Weights of a small GPT-style language model, trained from scratch on English Wikipedia: width 256.
Each number is 500 + 50 x the weight over its row's rms, rounded and kept within 0 to 999. Layers, rows and columns count from 0. Numbers have three digits each. The size before them is the row's rms in percent of the matrix's.

# k: layer 13 attention key, 256x256, rms 0.0938, rows 246-255, columns 0-127
# q: layer 13 attention query, 256x256, rms 0.0997, rows 247-255, columns 0-127
# v: layer 13 attention value, 256x256, rms 0.0787, rows 128-170, columns 0-127
# o: layer 13 attention output (transposed), 256x256, rms 0.0868, rows 128-170, columns 0-127
k246 094:519457441579513552545461524487532536524432428524525528560488500541485511489511555469550416513491384510416446491487513478456509490544474446483415421573473548485546482486480471518491476454536526469546536431523430507455482452500440558492512607468497541515538542377474565515459508545506530486533583535514433492482474606494444663489465653561454473531560468490531557591506547477616552538526
q247 086:367532533553358484479550470409441468486585554551532457551459495532471477553498476504454548505457439574454455584470516474508497454511379619538573479459498516600564486453497634526469546554526565478477488549371604456441535474513492507544600492523451470488507532396514511564514564491456447515502494522412559501506476543538524481443516498529473527486527504529600534616521497433461477499461
k247 099:522479489534499462423579510518520489466481566546444569568519486547514535538495455484392571557441380484461477552483392549533471533522458471455545493503459529433592471481548482574465551613434442521525452583477539505549487404612436543484630540508516526442456515418477529472478592499521534423539586563484542599496505514512519406480594473490505494498360480526554516562454503481547496387513
q248 150:529589458398498469417470612507493522573487525493511525533563489442583491523486555567548449497525459543551506475407562514489422431482395505432512417511425518555548491504502533442466545500493530469477567524515369519489481443434501515433528531568545466489538562537507489551462483469522497439510565522522422557502480476507569591581524514598504531420458507527448460482568478561527606487425
k248 112:437513477499638413543528416521490507567464581521484493565545569513501494461463411434550557497562467622532462431425522509459589451460468518488467538462463501479476553512507509438491516539474522540509478498465466566539474574466503487405436476500541496413465548552477367513587538564469516546507621445461578474433471485429505414534525465528495445481530581522470436518528429479451501449411
q249 094:446437544516467601442538552502512441437557474514457480520541413491362474638467595520541496459516458408485559511469447449477547473466477457524545533431498522497548578464568468453510518522487448586615407526462546447558632605563468449456579452518469491549549514455462562460481483593580484445499521546447487519527509521460546506520497448478480513398451516507482421498570485483535503447493
k249 096:418493507691545495410515445456438516535459450482480391512522520528440494503497611494541494537423520495463536476554481537462556516494474543497453503525495487461518479511556575516568515500461487560602498480495499516519582554560452462493558508501416496548527433472548553386391452554508496421486516529512476455514503515467577523462565487494463493495500496487488447440493495537525545550563
q250 095:456511559526437456447468482521558586392510414439457552577419543455485492515454448460530543583566600503491603568504458506544479385464531549437447608508505469523519510465616521496589509665506500481488538550510469419461466522588464394482573501411437505453527412512454451486473510563469447536449505511493480514530472494488531501583561470525459490531524520482533517538577533441524487533492
k250 099:580587566544446453480479521520530503463486458422495478440468539476513519481499416484478492562492533529506487540584467538551509525482506553433464565546577489462532435452538471519484603519512422476495468488513505465608592524628482518518531500506392558438498383520478473519516498443509524501561428538522512553457482577516563519473547432523469505486522419471509504404553505505527586549486
q251 125:602538579446448503441498525482499486512547439483523464531413418579538458451496505481553513535560562531532540524447495404503432430451488563471520517463458530604689423552561586456488502564473521474471499472443419463517501528495566525462569413509435484509527452490496474457532471505466451482529447572436530571478481485552492518509555476527531620544453448551518551521568526462537481515456
k251 099:660503463586520450457526472499489466479573552562546500499508386560507475554409407463613509493478656541523529485526446481542465497517497603492521591488504464487527395496520589559481492498515441542458526492490440450432463550542506581480593434464520427520485561480465462476511497517466522506460520418422561482472505509432455458431472406535563595518416412510560411428480468485531421573486
q252 102:544539561517470526476546503438491540486557477589543527449411435526548407417414480470537480508593481578504529389487534488489466476464611535511529441383535488555631504562513579407553476466473527463493512556499442522442438509479514483481482411507565459559486442523475489409519505555470509518494444537501396512501516438512545461484398431495592514395533465439464449493547577473487556590462
k252 103:576529611559564533561516465489487524476451566445521463450487451487553514450550468513587447487471619560462559389489489402592449445438538537450518488404574515539530482555481593507588451535535512464491552461448463401465482509527502497496466474482530403421572487517462560502523485511605521466451411547512471480556443418576525466431421383503644501418489486455467502403466463537573517541490
q253 106:535538632551532443473538480549475539471556516477550459503399658450572527520618415529516500444413489468451518467590487557477537510600486577539531408527502541472464504469492443518512430402481549469499527448528513565592486539460537493436446527425499418463516494486530553457440586530542576513447515453450421427528537516528419543439416562538454483518508461506525518392601522514457376546458
k253 102:553531490385513476501439505597549558626485487500524493468485547449545450506531540558470500485467461467478496579529488530550488468496429481532529475569448544446488578490473514472426458507432510498472474502467365548588459447403504476516470500452481525496595527545398559438570515543586512540483606580480517526537505512592472534519386594465424500490627350555567542564603451552450439443498
q254 092:530453511538351449455519438354490500514428513496629569500564486493421422515553648476527493510542514470564573480433455444522461493550423511547511479480469547474533582442478529497583465410480441463504382446414559479464486458515546500528479467477537522470532549535495656522484490539507507518506556485441443493506526441447444510468576447401470513573513473511648531546577544481568488526524
k254 100:544529446484494549466496555415517532504435458454485450494579503517470485473511554522582591436425591464493584501461507516506493485577439468516398511460525475505504546438457452522464494456478483506485433493428536488502540534508573589473496431481534476481523371502436509497481476562450481471554474469504483529479511429549497531495559612451604496425468443506501584494499436511564520544534
q255 091:465497428464504513548540557519476450493527535503564487525443400477504439417548476436543556553497474493510471659540511512499441491437486512497457480458512548489529451425596505472458510500466508484431444562465506503485472412458517581515556514590442521546476491500526431525542421468451509452538471512495653570454520492546431556425478561497447485558550547480556453575521474476543518561519
k255 099:585528455561419540480542525490423498476555504558573568541438374409527507432540490507517459469468442432547468558476408464492434504527497587460551459414436476512570485439566468444562557479565549453492563608485546478458489383507472547449537556529487551561461511414553467496505386513490673491486532448442545484514504445524526527492496425582444466540556490539523497509518520533588486469504
v128 110:505481557538408424506503461492531526488509502532495471617520513567384530522455507450367528467607403595430480445533426484566459595502514542622468516509430535569467404534501449512517474510447552443536470533475488542569496529559546557431525437502398426428486538486584468511433547531541539523508456562457563453553470535471575479557611461473517500488459568461494554466554443552482552517436
o128 110:511533492460446528565545459461443477475538435503396470450515499423500531548454541498543521521471555464570503457500546532535571469505481532556454534544486530546608530514481614526435573565507496562504469532532477654422499423496511590424617507406482505506559535614495469508484512536482469533531438507538470443427553495543471504583489544512500533483430503479445582467490492438429532578523
v129 113:514500524522447421525503484558491541467448506666483422510490516639461489524466463465410551547512498517475489476500501554585446442485556575474456472443542568484515589506519567516542527512406512435631403633499433466530508473400525556424530467508445398536505542540483488533400403568501457479499493457455553428449587557477522487474466495473473570510503507506486528539496532476538538571526
o129 113:590510485570454512601559448411507488514506532492392517505436532525468534465489464453533581420500533507467503517454487472519532527442525526559525590542466507547544583501589570549609548445504472519528518497455480535453531466570539510505479548461560448495481420570480481437464464598531501486594473474447454406478576549548412431519503524382531550539530439543544514496460540503461416575451
v130 127:461542637537458436558513470513506590552490491564499420485453506527495515557448486400532555558510475532496509457543466503451524551513517480632520402452546507514436473554479585454502547629506368514426440359477478528465505525457456372500516482536376462600454604471654543467442511488515481521573490476541504476519524539474446520521516481484451480465490476501517485446475409539602522523503
o130 116:511475447468432495482574440520419464442536546561491485421436511559512595494492427442412568496416483528561544507503458510501480489539587482580439553522436555524578495436511460482522492438516496437508605441391541576510536539531498484579497542512543436497546427460523443506504517502549497536414552453501499501389547497544476527516520469439551562557492490543586591462530410452558524490510
v131 114:512506364488464511499528529464424597482445468481444414419526454553538481518556516576442492480507517509490443576433475506550426553461537534458557492404606567419435560473478600431519543574591596490399418532435494489545527432480494450546418510546446487523466442475467552519488468473524531473545503534494430537484510451577541391545540538548498519463460451554436453492587517414468475521453
o131 104:553586493475505490537568453471521481514584532532497574496544494505408518548596452564500518524530518574471462552484560425452410482458469463503578475477451542562485509538514443490440526438476471436578498444490566505550519558469498470530410510536442456548390589499447504428468505515525521445526438488519535496509578477543444500516483553517468562502473503525476481501414494541619495404561
v132 114:500525479494500495425520473508579571515531460485424555526534473571479559477451541450463566543619530515463527461599410488530509612458478483628549464537454472547448468614466488547505519550480562487383438400580532481505516535430492539413520447433486458474470420529495453552377543573462520463473542533613560555484485586541557440417517428467521492443459528539423397432528419511527568596427
o132 105:511487395475528483575519460505417569571573506467433488429544527506505530489489490622561497519507522439608622422524496540543554428412468434506491502449556542539521502547420632518534498497539546498507412487587467452556518571459454484491507466465419469552464536540494428499494550448520498526498496489541482502422516529590446459463468517485529494493482508432427562473522495523463588532532
v133 105:534497526515485452485530518467475450537445593523482486477457563470631528505516436473476538489464481499516567529468421510503529380585614471455451512569452533498485618491493510484477520431594534435419466551513497471478572473591509584410536544478465490434550480519512484524485401518528515515563436468515405561555485461459465399492563494482512428466523529554491495462454575602474437498508
o133 100:524470573546444424506546452491504452491509515468452451497464497560477536449520500462473473536510496549438527461539495445469535417485463513552498506552504394502517476509534507507476497544493530449478559466508541484489509559491517434465406611474524434434490445466581516426452510575509476434503374473525532482531573499472537491503407517485525550491440611553616440475554439475448474396561
v134 108:591543534507512502479497535571502572507467445519536413446475500519549434610507533468504500615532472475613600516423500439486517604586470514399437580510466479461584462413511560494468489513445457513563487502519415522458597545418477431539562488512621479560488475493411530530408420604468441492538448510397463504491575483517518464500477529422462451552540492523433541520522425420578541497504
o134 106:538503451530475481489547512455545520519493496482492466431453552568549553592484497463520462441534526566516529506498426482489533526440519462458445494462589476481550462507540440551524436438497492493509518484525473521473543503476571539615501533574533534578476448514511474453531574502488476499613543486471452549438448566408538531480520573436469488469535498514485433535556504502436470536426
v135 112:486487474487553526555525513497587613339457531532477444506549510515454562455354427452457517488517470512454482535589529474561492485541506509521475499493547517478503511538530542532485571563522508578522446370474567541387523474470502498496502457573462529616477511442534583375559561560467526488549490523455493550465515549477439482491475505460493410490407467488436420451439477470551428548509
o135 106:518473483492630467475530429523456524500540466477548517536612477592450591430502449478508531353487474429485506533439472423567544461446474461527512569535517571563527519510435510453584479446523549522447517506533393512487517517543518520549479442522543445442450510594402458520578451521521411506420587424563532457499587479489521501529467462481548453551481492486527503488499466499487546523610
v136 106:481564593516408464510528467615481532548532577482497599528559459503482568438503512468560456420495470508542458527470434470595518601478560456516558484454498538450428517474372508367473528513479489505459453524467494481516550595587557522477515439545511517606513405488584536525504492386495575475473565506571498527504481570522553466470530432487534468506507483484588458480422467362467446544510
o136 105:501572517469426459579594565504455413553586558519442534561588447505501583499518483564499539495527531454523490479481603454541429517596536398520545427555434577505458483575504558437517488558429548485542537353574533493516472457461532479467498587442428461560435523394507520515464495486492452453461487471550598504484550454524416463510512438512491602512556475454462505536495458449494529488707
v137 110:533456460461514488377508517482489431426472464564554529502445564592558485509540556569546494524529539565595546520471514472525475528524563485343425526505536540420441488461443538508489493517446526437482478505482527453554519510504487532434534442541554531496509446415483540477513443507587533518510513484384566424550510501545487438382480503516476374532545438509470494479523511522598490507542
o137 105:626565458503473413568573583478485469462532581502467496506486613485553513581526507516535550469502464531456443507520563468475507488545449480546512584523518461535499526585451495423442596516508545460568571422467468489520489514487463486501431526546546481540500524440498478500523551486515483531538524411467534461559491577498522528479483516498540593439471542482621546514421472508434431462413
v138 099:571475469511550563532486400452486430497536429456497551513547478508568458527552539639527445560528548516525499480461535474423497584489500488445553528495584464490432470544508414575488465537491528460490510575491471534501463400569424438510470508371587551483501463509465426418500518483498509530506512471502513506496542476534497605527464517488420506577501535531569561516676549567603471486398
o138 097:401495482418475545510457552481534502500512497453449472469437533451554369600436474557515388522496510473582503461548543497505515464511534519403520560469540490476479531557495519491499438480564398546585457603527498607587512521501502540497505538507552519478467484585428515568455554458471501510494478558460489580486403572501492558444512498534512481450539570401384545533524490511456497489461
v139 107:534462547487565493507467519584460525582497390585641487497485449488537467524627471534433477553474496557547477524436455527574466500553522425554519459502543538481510566475534529474556514475488490451636485454507445482422481467467526478471502443540458544550513505510355553378471403505450500461476524515522591459495511624515570542436449510482454497594483539561514571572474508446572502498476
o139 110:530499521530465528523497494467450593549627539507451565593403509494549497556530517542488525389461474467516368535564497516574478586458526495470501474600430449482503463522536421540548476416550449521559393501502578464492549529600489509500555544545472564521552442547452487478471563536559459566526435544522422558463472494457443519492545421545467469559586452544490618500540493556493489597579
v140 113:504461632522460499469483534551508531634440517621472449513545509561524529516508512531445498487567496605553552498456478379561483574551570459464452499564520565505459498460520505448453503502547547519450450496434526543487516496566467497459525444499417538501440513459461612498461488571535580466524547518499508438496485547468461457672411453557521439593503517535514495485449529429595416474486
o140 109:528550481465474485518575544382525522426604602411407478455525506530424569506559537529482536556489438490428442520542529454610480420546469492551527584566480413577430472484374491476478521489467449415545459374539492544468532506552460518467522534442595527505562520427550496465539526450562429451503506455518487477391501423505559592482506442480436569610457537550459572457487400518499564571568
v141 120:429573473513538506518449566558496479536484529552552467483504463472445505486464441461467472315462518521498528498530570473542435492505430474475436547524536494491519525478594549559501529425477419527465472516469507474466512443390492404521485529518504560656493525465446549484486446468461461472536508520390528490493530604480491476421502488555474530491394420518452527556420539464519549535588
o141 114:501545550458499637439529477496520571463536518537588506604471482541468589439576485497423610453464497464439458619512601385419433617498506516550519417587512513529461485496464374502513504538514502540458546449428562478409496448596526439504524529508504534485485463505518485479552493530514486432508551503481459575502490441549518440501513418423504457605594447622517493464472492475584563426546
v142 122:435543441469517601529471478538457361432482501420533482538553475581493455470536389521448460470498513494541533512406559558402555484532463502369543486386526488508530581435542536474497492548376485519603487474503495476468553554431479446556495486541526527447563499520523463381545493437482528490463554549421491413483497508560481568591396511465597469541510473461565482500584566522547402451493
o142 122:453443515523640513432442585531461607491377471451599509513507510555521462480467555421582489470600507486478431534510508425533526502532554424492544459475421558524468518474568460486506492442486543523541489465529539541468424550597652455566520508517509484445455548507432484510504417467503466569448506538495399515556470479516506524463562486536390478470438466513489447528492523495479530514535
v143 128:519528485482454561475440507522486488437528484486414499463543474571548482445465557491420543454529512483520511447557503510459533425464474533408512454495518502507500482638333460565496434508532535471425499464445459453487485459466449546482565470505630592561557543496486519460449492489539533497541481465452499550457473484490477424644431457545459458578476501470415379513527519523518544517455
o143 107:559384474513542443521519513504509493478476508440479482522546459562550437577493454558569498532515572457469456509453541414511564443424490432450550521480548522529427565510474520474492518464426519581481390501496422516531431556533473470452439444530525537523472548482471484554429465455538459488489560550490501463487487593516455534446479470484589533346452562622464586542511597492525430528450
v144 116:434518499483534509482525398488492495443580508419513645558473548491556518425428538609467491416521546499459416492491590496339580517550492494430602528479474491461485517548555422526496508508548478581430542523534476527523476503561486613493503463466553501537457560461596384508459566487492507547487493523498428513511490523513472558426408446442449469388491516462519487520472500451430505501449
o144 114:514397549487507546531452494482479467539431526530461434498684462473515425474376392594451439531570569449479524527496541451402523370568523501471511552521598563508497490526438599516503528490470493572523503560517456473495451508480559538492457541455432532453465533514448564540485450492441489496508507474460550524615553530674466466454445447516539467347441492437467441527476541476421543517445
v145 114:508441533539592494584562483620398515538539559498510560485553461434558563405442516515495492441394502405459485476476480445546508536474583448529558447598599544492505540474451561411537484590580575566389510501454441533522574451556510452463475471490499527441522570485490514494470467389458493504491533475619395607504503624471482455575489491493516509524513536448581410507516464522396484497511
o145 110:449489552430594478502523517590486463506488474577479477592508373528620488442474431552469432530410383523422502420503491454540488512458549484520536497512475512529535449573454530512558496433462489496465496451520534486513442583515470500531454614485448456505462488434519565501560447535507491432502405519521575550504507524572467544450468425451406483538523581552471533573430418586572562576616
v146 106:517503528421533539539478520588475435593473433484543490488496457381508531548528520540502514539486532495479557529454495542558534599530625449422529500438604463415550576440550508555495502459391441620495532532536505489499484492448516468570508461529514504636488510527414540470588490472440483475492514484410522475533560529553526556441466510578480401561509475518526495510554614463536498465452
o146 107:486491552460508558482475597524464577543477552435516543507493523516520467557553569486449500448516408611507429535500572476467381535531529429498558489501494423478404491459534452499488539441504459480626567433469544529469506491420526507567572484570513576540535509440490480532486495464535522496527467559488502556500489435461546550488485533440469431528576490525466508476463488493538498485547
v147 119:489528409542440455514472522443398510467510518489565559442543522389426501518516520433492443487464428442522584494418447499502475539494418516506536512500448455539511487404530545435515459469570408415373543496506496496529495495440504484538442543496593551574545534439475538556524524509493421498525484527472465553529467516496591506528604503561498451535506528510436516539576487565507569475501
o147 114:424516588493488501481469547528522469494488439562518515469448496549482540520468583567494482496478469540501490502459513495432426622478494476520474437538593463457532478430467391492361511596448519577526493496459558486430508468453585460518507557586438533544483504501525553443438557502419572430479517568483429542504452568443560573539462500533485438466549432563516481556478470481605565507511
v148 105:504546442550465509568539548558563467386511578478515519503519517565532538489480458438561486437466508504462492543650459554483439441639554552491475464417462476512434522519440433473514526549501544475570519600457563527601405553561503543467465524503530494517526486513544469496582492520548517521494472479567497552478453407445401506495578482494504528490438466474600535443427477436375379502582
o148 112:526488535517435466491485511557436444475477416487602482569522512485505476524514429438427490455497580479592479457536495494454549482528462538509516530534472593421508521505531548544552496507497487544407567488521603564588497428533401494450493564482564428469488473494535561478460422514427433511406492489529624460608454476477419401540557516454537556571461525502609470435485565410500487453581
v149 112:476469428458507533469502502473523560476527529439470489542524544504432464514420520525546520640478419578438452492614415523373492544516451457466479488463427448577575469529457484584510487517515571459630498568486604506580440416603459518481525527457460364396541430512537409518506473588516508554481468527464485564547484522467561542515519542469418487476509511514403570494526534543434442481481
o149 105:483487417456491476588485512501542503511517478513480506384518555469545470551431540454491445515527547450559531490424511587509577452388503547355540592469494516434496413529495593549545502561493500573498516594461404532554495506398492545498557431530494437444502566577452520445479607507435536513523557493525491459500410482448525475469493654552498523472412532451532491488459600561518450562427
v150 124:501495487512462471480496457462505557455498492480470539513495517495570502512486531414544466528494546402459487565433585483423558487350445513500482615495426461604495464545609487461452399516526506473521491460624479509493437434417422454552468527412593511507505481508459454560509472390521474481463378467444432555534507438469509515532590478505467489459482514494605483473518523585487556448584
o150 124:452531544547467538458550496541508552484461378480519448433483495532464445442479465544526531540638499506454564430551489542422518529555549497466439459479518496520444500406533451482409479584538535483450508554454474521567518447458527478507475551490514517496495437534490493496452443556502497480546463535432502450520554621498578416430569544494498461414533464554359498475561504496608504493437
v151 110:550473421546501487474540524545388512498478441564579508447461482555559459516466399582486558518464520536541497519504564523434517498570486504442507524461491513500428553521461585453564543571423513497562452534441426476449555565396475477412483416559457500608516486539465450549556486574527545479520435481436519533435555607499433415438480492484499463453408482494429435473481466384484453565512
o151 116:616501484534480511587586462456513551452562533525643514503479481488549578523557451495526531507552595474495490467522515534449469450459534526532484514566487553539530469492510382540553479480492601408519519455465473467562496522479523470572427471526502425550358551511547429450470423480487501550527478445551557454517549527544434453430521513440525517546440511561474512508468496576442491487480
v152 113:466434404471596582458477398470424491487541541454460453556459480473511507426490482654501481392456545565463467504508553446437530471486367486442477544478455473585452422565523520560462522515504625521436500557497561487469495406447486535434540562468473494470499516396440457435430540479367500568521430503399468569499471539502502519439502497535466460475413527481422459524566547563494452552550
o152 110:516478488472547484522513466582559511481495455492547532513576478486512487471488511516465471562557551416497548489556495442464540440481518515500517478524605498576485505560394500511494560535521458586478481542463430503502513506529531455488458488469438496431504613506516537507556425499557525553535491531453450535553529552613441448514474438490548424430374546512506466518473532515553436464449
v153 111:421468414504430528470539459491533448529466520571523522496440508456466533520572462536452553507499522540456578504485426551541496418555593498612526451539444537481499553576409450346508441455547560485675580482554476482496532536492550552364530469517461425431541515520445469533494584575588569553484472517467551468509519544497473470520476511559581575438480563498460562519540503547481477469478
o153 108:517514526512412444564419487454503466510500551460442505438503482505630413464447565456552488518618527540526446380492438549546471468499471522501619512503550466491550558428590532450476510512521539422470360521499582392480398511491506511460480436503466612491535502544443484492452454484455505596488449399545491472496623425451569486567472567521514534469462550543576530534526453593424507545483
v154 116:558473480500488442543579521380553398553453589629577440480480596512597488429511419564485491498473496474463435454520534478416534375465565489431435505429510597570527585480503440603533546501479506503558488549403445460421550410422523536433449533500561438406458540528480516543446475597484471474530458487487466505479553450490518436543442495495492385469478502502497539517558533599507442523517
o154 116:564475467543537537569483486489568515486389519429523567513466590497462471454493493459540495503445443539413434446457515456435522457464561532534484559554525454539503507539493457564534538513471551447459516526475490504434508582537577543492442536559544517388445457546505468473467508547514514388573441462445528449561504474511532465515454615401525443484454528461512410512549501541429421492438
v155 109:561470456553546469561531497552379452399485578461586507496474536500530560446521503565486504560411493382443455457431558484333502424554527512429520505532586515528532592544576492558499504473448580486477491530443461410498461430530483588464484569438532443502520501453560485442550452466582490484511437489481493519536520531507425503456459509500585451463502513429541537513495531504420455519559
o155 107:553490512488483439518529473460508472438454442530532561514471501456510449488493472474443448455483474514456472522518574367483542531555543584495521558577531455504442528479419503494508552512543502509473594517466504530464472484514541430444367594441482391502419410519526630493536481561529542436500448553492568470533416548494480546498459472481497525486464520531602466460485488583445431452518
v156 114:614437588464482508500534553510475410462491500423520563548516538490557548463520419523465457562434526414502530515520389609485486474556618484528536463490443442490544601553531424538522514387506442435561542387541487503487547489566479571448536439474598457522455586556536522479514489426409496475484463492459453476550507575510492554500473548461517551606614524435544526480538522540424473487482
o156 113:452390579519508443533509540494496532549443456529460482497507523421588433491440357449521443528514521559480493461539547527432575405554471481490434515582487494509442408545600556521553543464514514492568529529549531543493552463450438478484420628495517550484548470520590517582511516496462508427455452488591608564512472503535399459446463527466446388528493510521532521510575449351455408480489
v157 123:492446409462524537454511466532421551448451449578485464481488535500542491575582475435482507401481553543493543618490543559483525493583567524356429547489558403470557567534552403465460451494427551574568530491579451488469430484446471468495532499457517453518489440478454465481586477544582492527553463499473537379546457558500442526477490510567494524465565497537565574501482640546394581489524
o157 120:482501607489438569419512577430541511475476459499478531502480567568525443418511464506495529521619480490387501509579484507497528459467480474541577572482525513486495568490538521557464529454500476426440474502598575524476526409487476451494499467522577441513540416564483633518531494508505434586458510481511545527520526478425476524478472437526583529529458517523528494453494589466546492535487
v158 107:487485522490490476459525365487451589457487478600516520584512504555538523474511497456399475551485545564547555454513521538441518540438522502435450450477523457489502473514528446538509458655372520512565451621572397460468473555397453492457549455488480482593567559485465433472541554432530545538471510512489467420515485478535444521419520501536479481547461535482587419512531477541588450514524
o158 109:584513421501489514535540546560436561527459397510439490527419490438552487512525530387562475491546573454453575416510437548553592518545542519558508520516500502519604608451466503497456524402553478498520478465537410543563563532533536452545534527480518524485475519553442572510519440410555503607414481517529506523490553522486472486454597437555508494415478523441529542502427566495552519557514
v159 102:529525659435550493493461518563517538544516436534495532469452516535464571533487463529415585482488545547459553513411517549533483507648512477471487534519466463438454518546479539430531505436374471459417430441621438454450558603498502502522542379514506617571538497530502507572436523577481521492540458516446487510496531690544502502475390465485462555459468478519460500481438465384644506480452
o159 106:541443591502431539515455503449468527498581525436480443552526439614531615549466546604545635505525523545506519536526535470494470475444519409494564501530505524548467443562489548512461496432500522451515506406480507464516539531488549414618497502521493505545404427511524396540517457518524435603458515464522462556455563508455468450538504381490562493518455432544467547465515535532404508512446
v160 115:473563614528503482566447441636485522425471477477476518489548426446435513426502488457510481430513584477569596486517497464614455514542357514525577395463446493380529569392489573491456514478486462445501504462493515536434523537488549523567491526503546567606574468494421528550545427464455499483466542513516505518499486520540432603490464519458508543577484516484465488528433547493462404484573
o160 109:485495430492543440456524467523505531550518491506512549656530441544497493471575539475461478487554533482472511639497457550576484527560498442496545441461497557458485465543505376449540466477493445592556466455495502414479454452558517476487429501466469493532550459435522538500531546531545513531420517599546408513484542462467490544506510384500538464618555487588501487569438467521562484484648
v161 121:411511441543456500537490503524506370405477491373474606467458489445497437451479514578507493497461487486537502523493522526496552619571532530448519470543591541406491517470537451498468485474460550460519542502418530549441497465432482535567521492433616427405456567464511482525491469440528474514566515518453557533499547550544477589402478519410525526481500473473427534531560522620459476525499
o161 120:519488514477501433431503483478517417502492586512522436528509496420515404516374479451512516512558499600528582514554489540395524437593469443432533552460509538504460518567524459496584540577516469525496466483453521464453464431534516453597446563523490578488559486466480532466553513548443531435569495480462537558499436456547501522572471523486536541462466565474536501569464490458423598505438
v162 107:554539549482510554584502488520483559605468404495543492463491467471490538493517455511442480469500537409485567566582399569568487494617542501501387454468452449398496528458466558512530472500467423436558589476554467553495501544490472365592536515501477576476518493566457480516599423504476491499457513512460514482499535472512454524533571546493429558573536500492464516475491494466495463430492
o162 112:469477435489476521510466508488456533541508418518545494532464486470518514583529493443445437601473502594467490532508458541538405522461495521432469489450457528395517419447591381474506436449549478501590506469561626488589611547439474513542518482582523590547546502439511472505527526498502499567463473527474501483514490463453496512413591524496452466660530457529517597543543495455502471516583
v163 106:550435629459526522503480488613574510530487475544501531515433494488441559583552504537454525553489467527482571525465493517445509546478576453480442421623551495441534546484493458496514510462475428546544538506512466510473585468412556467499572447449552510541482654480498491448474457544479480479508490501486603483495539521499461461478439470574466409467538501537390485505614502536583553509465
o163 110:519488537441438491530498497481510496597474599417465504458470425484607469588469619459471551418517440534527535478498407533497458468512510512484470504538516466484544537391483487481512543468471507424534504471466520472521422524459510539518506515582494593574504464462511548490566514536501526503515460500438455456361501440481563504457482496480547497528569539565529573587451465535461537571476
v164 121:436527523514521503481466494557560543435546420409461620448509449524430416563588488541518487487566495485541552452484492496487488528513421588487562542384413515491497467488489529414483489554428566528481547544552498560506535591596514501552502502495521523533500457493428531542601527552397496490460505517482477512485506484571518513536391524509520525564561503476512482522447408409462356498498
o164 117:522534450450565523491488477608413542559516505509477497513663486498524504535497473564595397484537549460595425552580478542537488538551493424522555440453532571463465424514577480513487456415436505516502456467596541499513471507492532466495459432571387555489495500515517509505486476500494424544491495505553496539540469458439427500452554561436508555478515449466466416485465505499461542531494
v165 111:503441454435585528411453481509399472488540506505468613509417579483446411465512493645492546422510519548483491516383552495513561492483484549438460577557508456501468418571484506433530505444386581490559463476564512506462551483476513480426545416482489518409473441457603436606412526499551511490494482511428542495439567626560582484423480473485522506435515478516453525477572479553585536540487
o165 117:519547527434464528586515544446601435452543532541520474438507452511501589490473538598609544596533480500512541427512527547499544457452515480611486479481559555590533526554520515470447495612506553462491487496549443425498535554464562512596523508502419554521435500473525490490560441487464499556564441414416577485511482499528456433505500496547526485417470509427446467569500478505384531540339
v166 105:447570531462494559484424557512561548507495479424463477472494450547410433536371497417495544596567509457480598536492515446394554513555448506526503531461515488565564461508545527457477474537481484608443464485508477564500593485463515510537567491494536550470491480469565442534388510556594494531514515537613429474494497462504464491564545475389436526546413500494375482464552448389588551478474
o166 106:475444457494479492440428492517412554536480479463487479466534453596460563539455522462540477470553556525543607542456461560489498431457540452502519558467547506428541499460446528505502473533462424519476533460520402479479519560532530524609484446569503548508492550506468557399488495458486468565532565531453381554424540460510536567576508519542443541421428482484496432515511543509534546522496
v167 092:535548446518536583493493404592447540496500490449529432488465445447474577556515577523480528516587592466505523614553452498560400561534581459482555513577479499426538489529612550439492434467498568428483544460543489585486486510473471447442493466497438571524525491428410482468534414585501467502449434488493538506519494507490455507470606536495434486501394536527420549412471523539490533467470
o167 096:461585479468466521485546528490495488540588554520515548496502426514539516567584491513454503536540574557530543541535443535488474534479452548468521564434600444436521464509428493519409501556589436554564442493570476504481505482418474478459492462498502514617575528479468566461499515505571454571455414525487533487411537455501586523474537471551489469591485499544412615495507461600499590465502
v168 118:522470403564525483513524444519470474380508474450553636517398505534465546407554529599473456532545516456500505499570502444458429509465483491635537455544447495480499503466483436552463479478527458446619491501494554511516484479466510540424531508515484518499496515470522542409589607480460512463455534479504597575514524513507457583399460521466542507513454498455492432523510417502503495586615
o168 108:531487404492579487546488412472463497491501555572587500502504454382560422438457512566501524421499466379551462507541499527535481579583448557474563538562577510458450529517445592421569485508551583543496430559473545434530434419539446576425481502482503509585492491494427542548530477476509575502436437481486533412510435506490506519519486461506491480505609532522474593541523492551444500502563
v169 099:516512533553537458494502502488551560455495389493479525464469488540470445480492431484493495458555510456508542504520499510484510509481504595526473585450482413519521463549528524499471469457439470440674446518553491481380514488379542505498481489482467508513470432538481500461532549490596492476511427479452555493375605512555502525525389516479464558531545486496505528472397538460549576569514
o169 101:521509495553475554557559496479491564507504528475484491522500463536475548454518510529557493471446566425561431514506466554553517547460559497580495547500468624514499530571523521450581488478483537509501490534604451544471533497563475482492478429524490499493453388616519517580434429561535478499479524426501524386482565474420498445442564586466538525495558441400421471476615514465422528539460
v170 117:554485503456547411467418534455564527472455552519489506469530557514445532470527493469432529499427474454571407491491577511584527419404481464525476523584485503485534559530478602615534541439468543440561504549473539316576479463468559558480474521583599494497530497487451568538513555581424453437458531472463602516476525460502560458469415493537524414442484481500484380539551528541594528513508
o170 116:559483447572526531514499516527530539493477575437516532518411498483489509430524546550544551429494428460451516531450584428558471579409416446417422468559527386542511581500437548499499530524504548434552425553413475422511521489520544502549500481530540545456453466487532423459504380521516493442433511520440433517561480554447499513578462523474554422434583506529511552522481526540556470521448